python train.py --n_layer=9 --d_model=64 --n_kv_head=2
Each number is 128 + 32 x the weight over the matrix's rms, rounded and kept within 0 to 255. Layers, rows and columns count from 0. Numbers have three digits each.

# q: layer 3 attention query, 64x64, rms 0.155, rows 0-63, columns 0-31
# k: layer 3 attention key, 64x64, rms 0.168, rows 0-63, columns 0-31
# v: layer 3 attention value, 64x64, rms 0.194, rows 0-63, columns 0-31
# o: layer 3 attention output (transposed), 64x64, rms 0.188, rows 0-63, columns 0-31
# up: layer 3 MLP up, 256x64, rms 0.24, rows 0-51, columns 0-31
# down: layer 3 MLP down (transposed), 256x64, rms 0.219, rows 0-51, columns 0-31
q0:104126161079143077107103123156120184173187056163106194102140099139180113063137135078079139170108
k0:086110171157131195095131074126097091090141206113142131219138126104148085125119138135056129134108
q1:156125093106125140111131114138140135132130126139173131102107121085138111167167130186097127091160
k1:109123164190125192087144138101150140114081130065137163233100182160106110106084131188066096144114
q2:058152085083176134153080117129026106155119094124167119093130110082177172111075114110118099118123
k2:134139170179117179147177134145092095105069183072121168252152141146091118135100177199075131136095
q3:090122102080087161181098129129112066190178145145077189098166119096120151120149126086124090111130
k3:119149178139116200121112103070096074121136154140093185246099156150151106144106176147081131108131
q4:170130133144134147112132183102193117108084157159141094155109098166058119118121117101163110115127
k4:158103098078128027167107159158143155152157082163127067004154107122135161140168116099221141162149
q5:074195096099117145119147062112118076105132150196172144106143097029145198091132116156146067103117
k5:091120132170110164127112149119091144148118154094091181202103181159111104144120147169104140095114
q6:070140137128076140135150125148176055155160162112071051101126072148168115133159136108110136153063
k6:136086131131114084084112120061128130177093126186240169173126140155133095084115175133084156161125
q7:055136147107185076132135077122072165142129099127087105096123128132190113126106156121141102175151
k7:155119126129161156182135085144110143110181208134175103169141098118148139111138157135096138155063
q8:135135124191115114115110127157098112121124085105170148134114144213177138111100145188138079152174
k8:171121114177142112167131123135114151106054118090080092068149139096085117112100167098180127123147
q9:097136120132084164112166085101161097073116164193115110144135110119091125128137092088153102121111
k9:129134109077135035164089139155129149143196097163150083031139096134153165125174128086195148126132
q10:204119118152126144179131181157182166078160093080119080119158149170082151121067092132134103086156
k10:129104106142105068123087143147098134113108110152141095074084127115125119180167101121186129156125
q11:159122187171164169113099161142119154165100200133200125162105155166115139117099121169158132133076
k11:171119093132092124154148111118158117121075075067005111095130115137112130141166138097176119110207
q12:194166111213197117104145073157160157103116092090111059146158174203105125160083122112152132114230
k12:132067106098124027135130166146063134134144122133144083022171072137130194128154114093183129169126
q13:100141114052144079098145095109145144136069101148155124128118156155145090137158144144099128167180
k13:183098086160127172127147112137104187101174093081201133113130094142130097052101152145163116146106
q14:094165137087090112158134074155134132120180121105087108125125196148170110144149159119042151119118
k14:097110149127135209079140109089109101132087145121124208228097137142143097079100131157032113124108
q15:136078162098121173141149103050046111199132111128098129084157104182177077059095154148138149136151
k15:108081114226122077153108126156086105063121146136175132172132142139134136153098184087145127165133
q16:110108118105055202126174172163167148099145212145074162164126091089130153142123195143157137115004
k16:163144160120159137131106185091230092142101077133103124156058131066151159149124084125193145128168
q17:114132139191140125122124091132119194092087132059086131108115180153114192234117132189184075175218
k17:155120110123143090118139146130107150167096152116117084067181119117120084087118147106202142095105
q18:027120135043152107140064098106036044202140133169170217141126133076203126017169167104047159178095
k18:126143153129145239105153090116113103098101139084090197255130141144128106128077147185000107112143
q19:141094127110126138122118139172117102147151060133164133140099118108120121142090116136138142100132
k19:100130157166123192111157121101120111107097182088097183204143159151095117112139152156071095140122
q20:130152133153093077115149122075109099137176171141200121132131111118128098120140144072109110106093
k20:043121168057147161147123096121150106137141131160094149158096133146141111145173129136080120160094
q21:171147151100113151124162083119088182024105101110159090129117094151129119113085132200131121166158
k21:110159122121138083119151125178083157102104106099135091056161112142146156138148160090197122088176
q22:182031144090178108051159159090125119088124139104128098141118106117123100182146154152145114064108
k22:140172111128119151190161091156151170114156105158152107080046096152134165162147145118198114158127
q23:187158132176186193114155156108121143095057182073181099140103113129023121208066098172158139157156
k23:107097129104083088185102152177151145141132100119091076057149145197117143178170144153223094099130
q24:074152124137066158166100083155091121160165130108142115103128160080173146171161131158066123111116
k24:106148156143145193078155117096148106138060148110098202255121179161119091095085135178035122131124
q25:130161175126114137148152106091199138111164101154122093165094139174108105143144158134057176128179
k25:094059143099135138081130112098128168155141094194098182113146180097149136101146087116082090125144
q26:212094145153105144112196235145255203072098076154116030186084097214077056145098108142158114051167
k26:169075094114140000119129151153146181119133085131175046000148094120109139143179094088241121196107
q27:087107076146146138126099138087101112142097170156124153108148117113144187119134086089174120121066
k27:127161129106105085171104141173109102148189136172141116066107109114131125145137139114195162119147
q28:000174132117078146141101089071131094182185179164086171139127128099169138086138201081096117160082
k28:161160182113156207116099066091124120172115161145121190233115172131158076089125143146029125112137
q29:198136082166149119091151171185190184083131160060164118140124153152114097140168080174131145118135
k29:138125106103097113145118132114176159099136067147151085050084069134134131138128095115158135119145
q30:086134132155092081081123090056026099112133151135159152084164111105201168093181155116118094109117
k30:088134161131182146128147123162124102114102131133120138171104131117103135147084192133116156157114
q31:088137139108165152118076146096145095164087160189104161122146098171113066020157131113115112106096
k31:164096150129109091174093116137098116109183092139118111070116105125134190163122168100163152191182
v0:134111159124121135123164153075121169065153111069108143107161103117112099136146165164116133105135
o0:143116102140141143118116170164107143118106103120176137152134141094107150116080155127152169111116
v1:128135133127123156122134139132139152124127131118160167119168137150152164130090141115131153107141
o1:119141123113137135119118155137155103101128085153130106093106156104142124133150149159092160119152
v2:133103157154127146150176136163138144129106115118149112136106101080081150116125156119104116105135
o2:146164107148082142150116134130132159145169138130125134148118133183111120122054092113114143133131
v3:143099117092102121069180104132141160110107137110138093118150111163134156147107129115138153096106
o3:148096137097144169103099149138113122115127105147141174117095130120148127165118155143100150132185
v4:127155184096137140154149134112141103100163116145149152162150143160135164115088133180152139130191
o4:117156111146126108145125154115161131174084130123140094121122125105120075108127110113078156138107
v5:139146159130145114161156142108144142133137107146114117157163112127101072125106143147141117103147
o5:126102102150114146151107144125140113152116153112118133122141104099152082167103115115113150125118
v6:116163132073126144155107086201130153104150163151072138146130094108181121145120115109150125163210
o6:156067114141183122123119141098159117112143119087110105090130159078131140124161147164090133132089
v7:155067191137180155066111118106130209121110159125083123125132160094135146102150103124119133089102
o7:144149077086130139124125143188134036108127092122148146105146151108162144114138179113109128135102
v8:194110167127153113160091121114128139116088109111124100119133156176094162147102140141122119119141
o8:077143097102108165115112110126158097154090123128120169150155076111139117108145105125173123154110
v9:098132158070122151040095118095146083125180121120109099112063141161121151106139114180134153113135
o9:128113170109122087134171150138069095165076151114169156165110131108115116138143123098097155106104
v10:099168130140173128114094158082120090129141137107091116120108122140075142096105209130128116078121
o10:126112127132127103132134151143138080142098150169145152179145095102090105135133054110126135138109
v11:155114108151139162072150173114134165139129107170138141144081103151123143135147170126102123080129
o11:096169175105058117154092127160118125142126142155141137131103124113121108147069110111128129099143
v12:134137116158080132154163078123114047126137184094132100144082135128136106169104091150117149157110
o12:100132169181123128125149150132045160149116150142100118138128130142137104051126169095135130129081
v13:146151193141139128135096169093118090130072116084127176107149127144126114162122060167117155140105
o13:124107117117145145105133119168112152100125094149138144144129143104142152118109206123164153091124
v14:164100126109114173134131108099106177113120128166103123138065061088128119142160103130122135123130
o14:149133137118109129140109150185104161134155141117123118147140163120110144093096140097140107125087
v15:100145168117116107113184107166154144105137101165120080182143199125117114139145055104158113172140
o15:135139094112144167157127067091143125137127144056125135088107107163162108166097150138115110147160
v16:168158085157104123175138157209139131148126130142133174150143151194108100156104079083124120125113
o16:091165174153087142122104117102169148138149072146104140105095100135156118127118136178117150078130
v17:146135080089143109164107094125135114148114144148147131125166113085126122074117151098170083129162
o17:159104107102193135101128144101164125154153084126139128146153141118098143219147103192112140107124
v18:084138119116114125095149131137128150129163102152147148138114115079151131102165101102136168126131
o18:172139136126111095147153112118107142075164125112138085085094189182129130200102156150084144130194
v19:134105111059185135089161121149124195122130128116080093118133168113113164136188128090146109136130
o19:173112103082148137128109125118172059080120102105179140120148136130134144163116153172110116136165
v20:117106116140150110132132140091128093135121125128096135120199182067134147116139137131124093089103
o20:139174115131145159144155134113110110107133111132162094133175139132108131130137157143158122144151
v21:155144140119108150090152118109146196151141097167160093160079136169165161162121089121143157135136
o21:107144129107103119161132131164123078129107143097110099079114118122164080134147148121088142137123
v22:044152148084152148139151141089126129119173167105106131110129111116100119106106166147142130143133
o22:187083113181169107160131201161119118118112137142150108157143125102096119110128111099085140125082
v23:162140131094140129136089134114137096151141152152064108156096077131155054077111068150153129111158
o23:146085148111123079111113145125124120167129153135125159145131132066143116156135143094108134100084
v24:142138131125165122070126136046115143087100115112128111147063129156114159112071156146140123138123
o24:110138111093133100147116112149144094170111155171169130145160091086133096103145093077138123160100
v25:123105122126138146137197120172132150114159112125162133159132098089150104120147164139121121088095
o25:181126138152104129139112154111100147116149142136124122117086169177143072188052154152065134122192
v26:151116134116149127102103131148140125117081119162076113136083163189090129183095090109117100117104
o26:076142146097094153152106070124163106148120133139132180125129070101156115094142101114144097133121
v27:196119130158095141138165113123129108101149087166183145154098108146129109143090134164117127118129
o27:081183159132075110149124130114117188189113156139123121140090118138137083131087100119127141132128
v28:122128144153112146115140108166128124133143120099143139134076169180147143146116074154114157211110
o28:102152144122108096128163093102112145093101136113125115097088148171173126102125187123113145121138
v29:181077146137110152117114092113117169079095123130107142120093127135126157182104120111103125108095
o29:083133116091112155121124067132153156135145141115139184131130125089160127077127126141155098169148
v30:079135171135126140134164114129131152097123080153145138128197190124106131156133087137151163172116
o30:122166074113154165173156104120173146078114136064137094094092123155144156107131128140137132157173
v31:145138068143111111110158113178157136162184139212114057166089100133145056127138146129125115091139
o31:121143204164069114149104151114073109192125168112088136102111104130140084162116100111085136084114
q32:102130116152100118144111127139155135140164122102118112126111130121131117098126088122085131148167
k32:125108133110113133130117136141092109124077131134154156163139108198114102165123156105153121139151
q33:135091117125147148141098150154100118139113119107141101141084092105142123121097102152148112128121
k33:137128118147118079173114140104125160142138082116124101050173117168141132159143127124183131093144
q34:159173102124104134126139086155116129110197119173156172109114116095114126083126111098125092137145
k34:108115107142125110117097153125120121138101123081148102133126126138111110146126176143134152135077
q35:155132160150120066149159117131127150153140139124109137106132124103145093089107165151118097121129
k35:081154118145095164123088134082157094125145127106129157138097161137136115125111132129111156141158
q36:172032111182163137112139110150206174124156129152137121150137142116113123157179107149133153121135
k36:150179151122139113082121138153205168130120097096070113045120108126139151124154099116190114168127
q37:112139123166137165145098135174133137112124129096126129177140123200101137130099076104130170155127
k37:159077106084124041146116168135149143128158090169146069002162090112144145114166159086220123102134
q38:105118156171130117132126100115135150111123109129114100144137121143128148127105158130135143139150
k38:131121103076126143134166151127133157117145111149130123124160144177130130137146131129157130114129
q39:130105107154153187136108165167175160124121145086150116184140075124113144138112126166119121147088
k39:140169137133117085123115127104154134147126050136084092048106137164143157146140082094175123099177
q40:102198122101064108155152080098038060151093109147159142089158131110141082111149145161103107148141
k40:132119140148133222118119098097138139112137156100113185255118150139132109099097137156015106106108
q41:142178122124096146155106134124087124115109145136108122135176118155139070110144146134133097120172
k41:083125153133137117121124074084142131133144128136140159159102142113133127113074156113105133173119
q42:075131156113107123125161104146139118146085130104123116110126141110109126108148133170118116142158
k42:117139090166127052108139147124118127132125129145163097065162116110152129124136152093150129149122
q43:125140186156116113085164120128139141148135129112110141131129135139111148105138136151141135103123
k43:171101087127167107131118151154138134089138151146160129095128145091132135118122122108153135123131
q44:093066122164111143100120134160049088121138146124088118187105119151149155158093104132101149150096
k44:152153151128145149157094117133159164155126091154078112096133139109150089126156115114162102086194
q45:160107107172144094108107118160155132120101122129111108103152159083144125161130144130128101131169
k45:121155102163155102141129117142129157130148111071142086086134096177152130102142136156173129146110
q46:103133093141149127143097149174099081128109148126140131108131116114114126144104105135152128147095
k46:155122129103128104179125172125163154152129100134123073078128129153135151123134135121163133093149
q47:104116124147090173136128117103092058117153141087152130163117141161164130146170127151076111150130
k47:110155142142138210100112108099152109139110137131109201245110141121133079107090136180056109130123
q48:132115151153156155112118181134153150106084178114125126162139111113138115154085090139158140121132
k48:126123095131130052147142149163140165145131076124093069024139117110136161132151128080221124133152
q49:099138111101135106144129107107124136091127146141148097108117156115167144107131164149107133132069
k49:137138145126134160132117146151087109121122160125115162199095129143121107123099139128065110153147
q50:160141139109136144138133088112116119139132131153142155118140148091128118131115142141117123128139
k50:117147149114134122150124180121114105107146138118125125122122151123117138142127116116122129112127
q51:166115158126141079133134138150128160111152130134123084112083122134124103154166076154138134154163
k51:115137079133137059134129142140105138146115121122188088052176114132136133151141146121179113152092
q52:179107106186171124052068148130168123133125093158119164140157110093074192081125152101139152134128
k52:133099133096101054130134142118118158119131082115122073041117118148140144142163139112198133105137
q53:069168148128141156110119118070105113119142155079141135134130120160114146136108088145154118164130
k53:161055125149103089152100112172140140142153119129128114090128144094133140103115172111142120082155
q54:126122119157202153140091154126141141100136134136148164134112122114109136159128124164120140169134
k54:149142126125117043142110148132141139144151081122080068039139123132141139125146129119174118120126
q55:137125147157082124130123123145144133162101134160046127108119109121112113142105095153141130128139
k55:103160115100146107132145120133169102120145124122182142085118134123150124123164159134089135146121
q56:098134101129088087159166120161138085149064163132137142112085141120086118117120141128092120187154
k56:133183141162117177091128106126166132144138152133110172209127113128144118103115132168045120096101
q57:070127089135137114121145163139115161144129148129091132155127094129154170130117139136123112120127
k57:154133163146130164114088134161090121134130103142182098149148136129137097114132111121116141142142
q58:084149152085119112168131097114088097130117180112174131145180133187172065112132120131116118169102
k58:112129143123104217112120110102153116124137139148113182209115120074107125087108153142054121123109
q59:112074158101153175146143131102138106105132139123192092176142101106130118114148147137133127118125
k59:098123137134111151101137114121107142147114111117111161117094162135164127158087057098142113107136
q60:113109140117145175127095137142118084119124134126078094100118121133135146105154085110107120135093
k60:144102150087136085123165129100081119156139128125206125107159120154111124117138158151147117113133
q61:174049173058133160150113136127066127116177105187137110122161126132113128100131131124144129121144
k61:086097100176145082102162137147125175149115142108167074091101130119150126126161108120166124181094
q62:127097149133123161077110143188253178073127088158106146120125105135102187101186061079123160148089
k62:189128104137140004139118153141106139120145103144150060000137102097122131136183124100215113129113
q63:058191138124104089125129104110091094154135128146089097105110135140133078087105149166090126154114
k63:124155135133075200132153112118114089150104147116122181200107151141132123135094174147044119128165
v32:165161174112083132164095075155150091127179152110080134091161135137211179050207146115102156161103
o32:069119146125120132142184124058047135117087117095137077147153143205165095208106133155170110108175
v33:119139113088156136060076129103124155167144099127067136080038113161178126081123108157107161119135
o33:152094134083101085140151126130101084108120132117197136137139182102126137128162204120144131085068
v34:077122127120130121092149153120133115152095133171176101125175105132039099136061196084153134039181
o34:202114147147160161108137095163187156142128130179104182099101070050111148152146068107083147211117
v35:154134092134179119158142104076162153136136099138155118175145155081084151140105225091163051084120
o35:148127133173143139124091172169165107183132136162114119097125089084107111096129070130081144172119
v36:165135074147134128155138115113144172141103089087123132127106151161093110144097144142169075193129
o36:075136136119118120117103143170146092218104155128111144135133117105105119051125081113128151108082
v37:182082058189100121125151113109134163087090148114129091135126132115130099159134110154108068152168
o37:078212135067107121124071118161150104123156148158128181118123133168137091081085127092152135110148
v38:120145139151134122102181105091125115048126132137122065087148140102065154081164156174125123162158
o38:088137112084089133170094109156104088123092145120140190177140080203172070173064107061117125110175
v39:182104069162132124124117157111088188204086122079149186133111121155162090177067121115111115146092
o39:141129136145128099086125131164159157164158157184119110119095162038110190046171124143153145134062
v40:166147115165172109107106126099137114094070150086137117156132087105128063159079124172087071094195
o40:148164166105106114120085141174125100153165124186104203120129117106119140047103124055144108087114
v41:183127140161156139062154132087138090072137171132058080090148114147180142129164133218061108144134
o41:096151154048068098177083142141060111086107138167175169150133118192168089139070195050182100085178
v42:098134141083198083115103181118091156190085086123170198134078119113113073131066143106120151087124
o42:245070108185145119100135131145182134129168120151135114136125141036101216087174142146085152142063
v43:201111124116134115165112098180128117171167137105140178178156149113146123177130067077125125169005
o43:078175100147134128142137202053156160160152112119138075150087164131109158123097101199132128177147
v44:126142134126227106121144131094156037036157112124097071116102076137116121133123184255113084103169
o44:138088146075075100181072160158084106165094127145150188156154119161146071057085154009134093084105
v45:134066085121086167141129085073109214157134129178126121122208119093170126105083109167120135087105
o45:142146141118138155096135132163137188082118107123091115101144177088176134103162222106114136120167
v46:151143137168143107139064127128133043110089188118120159132150142110172138063186139108105151124073
o46:104134113149117125135155117073099139075140100151162094153126128204154137186099111177156098139181
v47:116161117133109123132099170119120116136096118130151186187115109151127075170070123070093120047151
o47:203120164188165121075138099117165157118207133145082127063131114050119177085214123146103107123087
v48:146181133195218094164127140131138000085103186061161145156096051138223098189047099215083156114092
o48:176105149142125113125101148102098216090189099170120117122138187128148143010167194038184085095084
v49:154127153155089104159131098158172126101122136075121128111166179205155133141170072153106061198125
o49:007192134062116157145089145112122068150101117140125133129133099205147103107076147132182111100182
v50:043196134115201085144138160125139109076136107145160148165055146166105120155115174159142155129184
o50:207071123196152103117119139142133139122158111094101099108141110112136126059200145096087126102043
v51:098141117075143158070034179124098162179140124125095188135085064108151099106102125083100159062153
o51:239110125134137094104174104124164124089182130144152132116134167050084193161178147176129131116089
v52:158152145138046112174067106137118090192070183121142139106179095172206112129101142168112169163107
o52:097111146132160131092160090095090184121121098153094090124142164113150176093166188141192109122142
v53:117129162100074104134081108109129156148101176137131132078244173125134182053150179089137135141140
o53:106120094120163161117156090126132088109071087153142110163142086155156156220133113179147149150196
v54:157130100095153147111083116098131093138139117112086097087132069159145076097077175172139129128133
o54:148075175073109115148144137160105121176087151144137201130148150075099137080107135055150120106098
v55:127077176130181111138156109097131152148166153150101089142202098054158181089098185189179106092118
o55:172079064110181154145083228197118116159066104168160103154130190098101118117081144098120151143154
v56:121172140130176128117109165093094053139116130100159121112083034104122107106069194137107160068132
o56:212054163157096121140150105151093184136160137143099142133156165069118145068164135055126097136057
v57:087134207108156083220108081174092094143130183114136178116181161117175169144148107142118155155122
o57:117106083159174154128145181104105113107112062115115041168128162138126176097127184186175151109139
v58:136171174165118152105144150094147093102158133084116122113114058141143111162103068217097129113140
o58:118136156074098105132114128147080141150136157134098159128137150104143092075129170047151088072108
v59:155126063177205097072148195059123221186069138145165131143051161104117136175081102148144084090123
o59:120153100147099090103054163216155092151166107184148122134099134079104159064159127123117161132058
v60:163118102093187138114136126114097119151129098164138131144082063127127068151086169135116114090128
o60:210098175119113117135113133146153144137167139146128170092137166064105169065136156089102117130096
v61:162150130192089138178145076124180126099104175123110117122255141088112113104149123124136112146051
o61:031181121097120187134133124093126151123095123139106138143121080205207078183057068125142111169255
v62:129097051119170153051110175074144204174133100142126107137097138093074106120106127096133014073161
o62:165166148109117100111097145181170070169136171197157209116108082078089128156123076124107141121098
v63:106155161049163140112088151134141098110173082150120122139151191101125130050149134091146128122118
o63:212095143169162114131176126091123136123106135124148162131137070163099153225133099141088136103140
up0:056178125046136097128133171151122103132119054122115153147114132135112144169127168164107115176130
down0:173121136096150116067143088098185161168207159103165156106071119041179120211125161125145128085124
up1:106142188112157143100097120120108164130159104155154209065160128163129104140143197171124154136153
down1:092150212150139106115204116148146127145141164124160154141115097043197110098222124108128133122200
up2:065155175127064109142121098114127113158080138103153135064148119150131094071227126154119125121135
down2:111145104186147151127060135151124158139127157145129115171133137166153177156065076093192124114116
up3:126126127130128128129130129126129129125129130130131129127129126132129130123127130126130129132126
down3:129128128129127128128129126126129127128130128128126128127128128129128129130128127130128127128130
up4:113094125194104153204133147123078135116126096120100113083177114100153093149181167148140104204122
down4:142087137138172136106116139137101085120114163134127178177089093196120097131092101083155128186166
up5:101123111150124163110191133078141201144122122047167113102113096097107104129113156207147111119126
down5:100084184107175146135141139164169105144203117066079112166118137133126158092125155051152155131131
up6:134133115127124080137146134141143106136100102139136126079112152117136138114144118136146136137121
down6:152131148128122154130124122128114153120128124109124133142103142149127134139124118139128121108142
up7:109080092127082129145152173086082126160074092056142120115146138146127159119176191128156019146079
down7:171168171105142165173138129134097147090155114100068128126106167121152160134111131139146161130124
up8:139148169169114147100167176139142119200154150121080164070184130143155149197126078185119073129110
down8:147139122116093086173089128118188105173112108147235140153151203157123190096068143137144093132113
up9:102170130174044134139135127107110157064185097043145125119170124133154108110125168132089145103165
down9:132090168136121103099111155095096176133122150107125123087084103114102210129112129081123167182115
up10:142139180169139135134186094093110137118153127125125094135128206143134096183131116071129117066143
down10:120135144138098136137115178151088143163175146153114142112171176126120147136117147081151100176154
up11:128145090172132132141105117090123085107168139101148136116135134091092111150168176171146139196101
down11:149124106126193165071122122129086150091104103076172101151116134153144123126092134144090171100123
up12:113137086160094138106132123073124129151167112121104183096175128062144082112152182200111102120111
down12:206095143117061198207124148161091133166179104123121109140143101088149109105124115181155093071100
up13:112135156171107075185117089104087105165132151151155121102147210152146070128131165108140039137123
down13:143123184203142161107116170155174140114171098137144106118145176085066144103140114049118150140115
up14:170162162173136079189149116152109128133174125095101144136189129155154092137181118149068079174076
down14:082172088119143154178125125125091159131163190158145194125084089195119147121142117114156098090164
up15:070148110147125082134085148092135115190094098098126151134112138149135124139108148093096117158130
down15:145099188140127126156103079156125153069122139155177092136115124142127127128137096167155124117138
up16:177139073119130103108142140093121158173152151095095083133127071080162141075176144199127153186117
down16:119099132199153144131124130128137090145091159187138134109111157098140152093126105061159139123151
up17:160137207139099125128171129149133114108122134124122153114139173082107100131135136145116148132097
down17:129136113114140117133143102142141094130075104124124115103133164131137123137101135168139100115115
up18:120128134134143071143180129138126113212167095066052153140100168140178102161159119108100144147159
down18:095172138172108184155073221079121195139141112109091071128115104145118170106158138052183142175115
up19:164142137143142172162131127182135129175126148079101167130125161107094086080143183170146144165112
down19:109116103099124106089118126123137149137129132133156140117099090153151088110174146087148113101129
up20:149096105118114159196106130129092154182061099119149153106051125135120123129165105105094091111114
down20:140168198164106126147133123099088101088151150172131117125119120128121102129123120070131151152129
up21:111125119179124169111156106067093148112118113124099156130095162139100080141096172146110127131136
down21:138116128129126144079188168111096146129131103129136156130132128120115146165123130127119109162125
up22:081144135131074114166147103165110140138178114099121172091199123170129056081119148170105087167181
down22:110063136145081151100191106144117149143126092134184104125121118123108131042148189126114125101120
up23:185164110190080133129110130101095129125135137151181127092099247110165106112110139093141084150151
down23:103150043093121113159136139129183190137116093123158120104060144131066103134157144106123101129084
up24:097184161200098058165115114082148099161113109073166172113141061112111161111129094143108170149122
down24:057110131053082160154073136139095127082209106118140120133082187138131150064159096130128136139113
up25:116105095162181137134121134103095133164185118090140127140096168172123150134095141110117100155099
down25:148129186120096140117077138169111089154095133148156099093157136172090155109180121140129126128148
up26:127127125130129128128130126128128129126127129127131129128128126128128129126128129127128129129126
down26:129129128128127128128128127127129129128130128130128129129129128128128129130127128129129127128131
up27:131129128129130131129130129130129127128131130128130126130130129129129129128132128129127129130129
down27:130129131130129127129127128130128129129129128129128130129128128127128128129128128128129128130129
up28:147110124076092144099116129114105141159151101124102170080138111100091140087121140177099141134185
down28:111145126171158108108129135075150114139109136122153139134107196160102133148156136169102111150098
up29:137161059133194109113136190139128106144140073068188129151071103075106056122143084133131120096117
down29:116078169146080130155115134117093140184101137195093088187107151124075137074141144131146169144131
up30:141139130154082134067114091127139124174151148156090150135200161099122123092194097178122130130124
down30:084111108159157111118131109081128135141146113107160105141152173148102139119141108059100105157110
up31:098156077159145116091116143089049148125112113092132124115127136155168104133100153085136114115180
down31:105157129150122137119099143113149119109163091147159126131117122083103159132161086136134124134116
up32:119125160193124086183128104098136169130127168127170131086183072114112117188079125116075150083083
down32:126151168123138085120135151171128149155078099152160127104109109124142155084164153139118158172186
up33:101137071123118113116101135105163092146105133162158118087083172109090096170162146127115100104113
down33:151118081135161118132106054113114209033164121155102130090128108155069122119107125091136111143155
up34:113122105100099110142132146124049153131093156132152153143170158180108105096136156085119111120114
down34:098126114116140109188094179105107117181125130100121107131105154117126146098144137107130178093115
up35:115138138121157105135141106133122128140118119109113114067151117120133128124130127127153118125172
down35:139096136157145118124127118109139152146114125106131140165126152139159112119118127122121165088143
up36:117111090136114186161144136161123122155137086102117156083178188126115095161140082180193052174074
down36:223187136113132147139098108054105121159085133165124162156155154132182128136104124116164146111054
up37:104113165162109148172112053102130131172196108107160110111156203115120111117127157160147105207056
down37:139182125075128147128145194091172123065080141140131113111139101106099149140102146058146139104096
up38:139147131103096148073059159119110122177091129121136158084086090117113104130120165158077108145133
down38:116089105121079136155114160133114149126146147123129138136151174184156113097178060137165133119119
up39:176143214077119182142159062095106134154146100183087179079141134108202086119102126120155129161182
down39:125138132093172178115062111085117193094137152054138077115196114096186098164056098136156110154209
up40:078122117161105072125092127118116157163083153099162185156124164145131114129153125089166116105171
down40:165100144123144139121122089147083056123116109107170120134158074164137168120081095123111131121128
up41:129129127128129128129128127128125125125127127128125125128128130128127125126128125127124128130129
down41:128128130129129129129127129129128129127126127126128130129129128128129128130130127128127128128127
up42:174134087148156100100118205085127149144111108123125098125121084111153121155088152105112111048085
down42:108138114143144155090126126141091148108133134121138159133142156133139114157078117058132155189144
up43:170132122142142096108113180085102145147146149164184079109139175125174104152202053138108106152106
down43:133149097102123142112163106106130116138114098101166169089088103085164120107100195127130140132145
up44:174091128098163146111183202174127072152106124124210090101096130064156124152118155130113119142061
down44:179093110179068158120109124104105140195120146091113167110130110120140120156097166101137129153154
up45:124130089199116111144160089139150043113127084045078183136177128150160107111151131092105097117163
down45:156139095102091130110140247158096132066068138089063111130068097183187148153083070140094102111074
up46:103147150132102129088160144127105073183099110097136136114088136061132150157125090131139115044208
down46:101132169174136085154117179103180110103124156172125140125120176109202193109136113146119056083181
up47:115137055153168157084161121117123117102164145113078155102057168089092137149136111161158084147170
down47:136121090107141158089128134192082117142134158155108165139143149153193141148071153066082068152128
up48:095115106122154116105054168131142102197190157146178147127080128090202099111173112145081090076091
down48:159126096105209084137157178179173144126050086100121148144050122114177140139081197097100137112154
up49:140143149151140126131095156150128148146168093107144096105177162137206129186158062170111109158053
down49:141144114108136120152179119108159181140093114170105160122036125103101129125115140126135122191099
up50:111224160170145109136150100108149111128111127104094126115151112123137129171108134102074165118075
down50:109101114114157125141068116113119135086140161150150112145110089140111108101114135123140136141117
up51:128098156165157095130148094130137034124175097147184107168069091087222090171134169146126125134070
down51:097131128099130107151128086154133154190152146133117121153179196086183193055104132105153115155045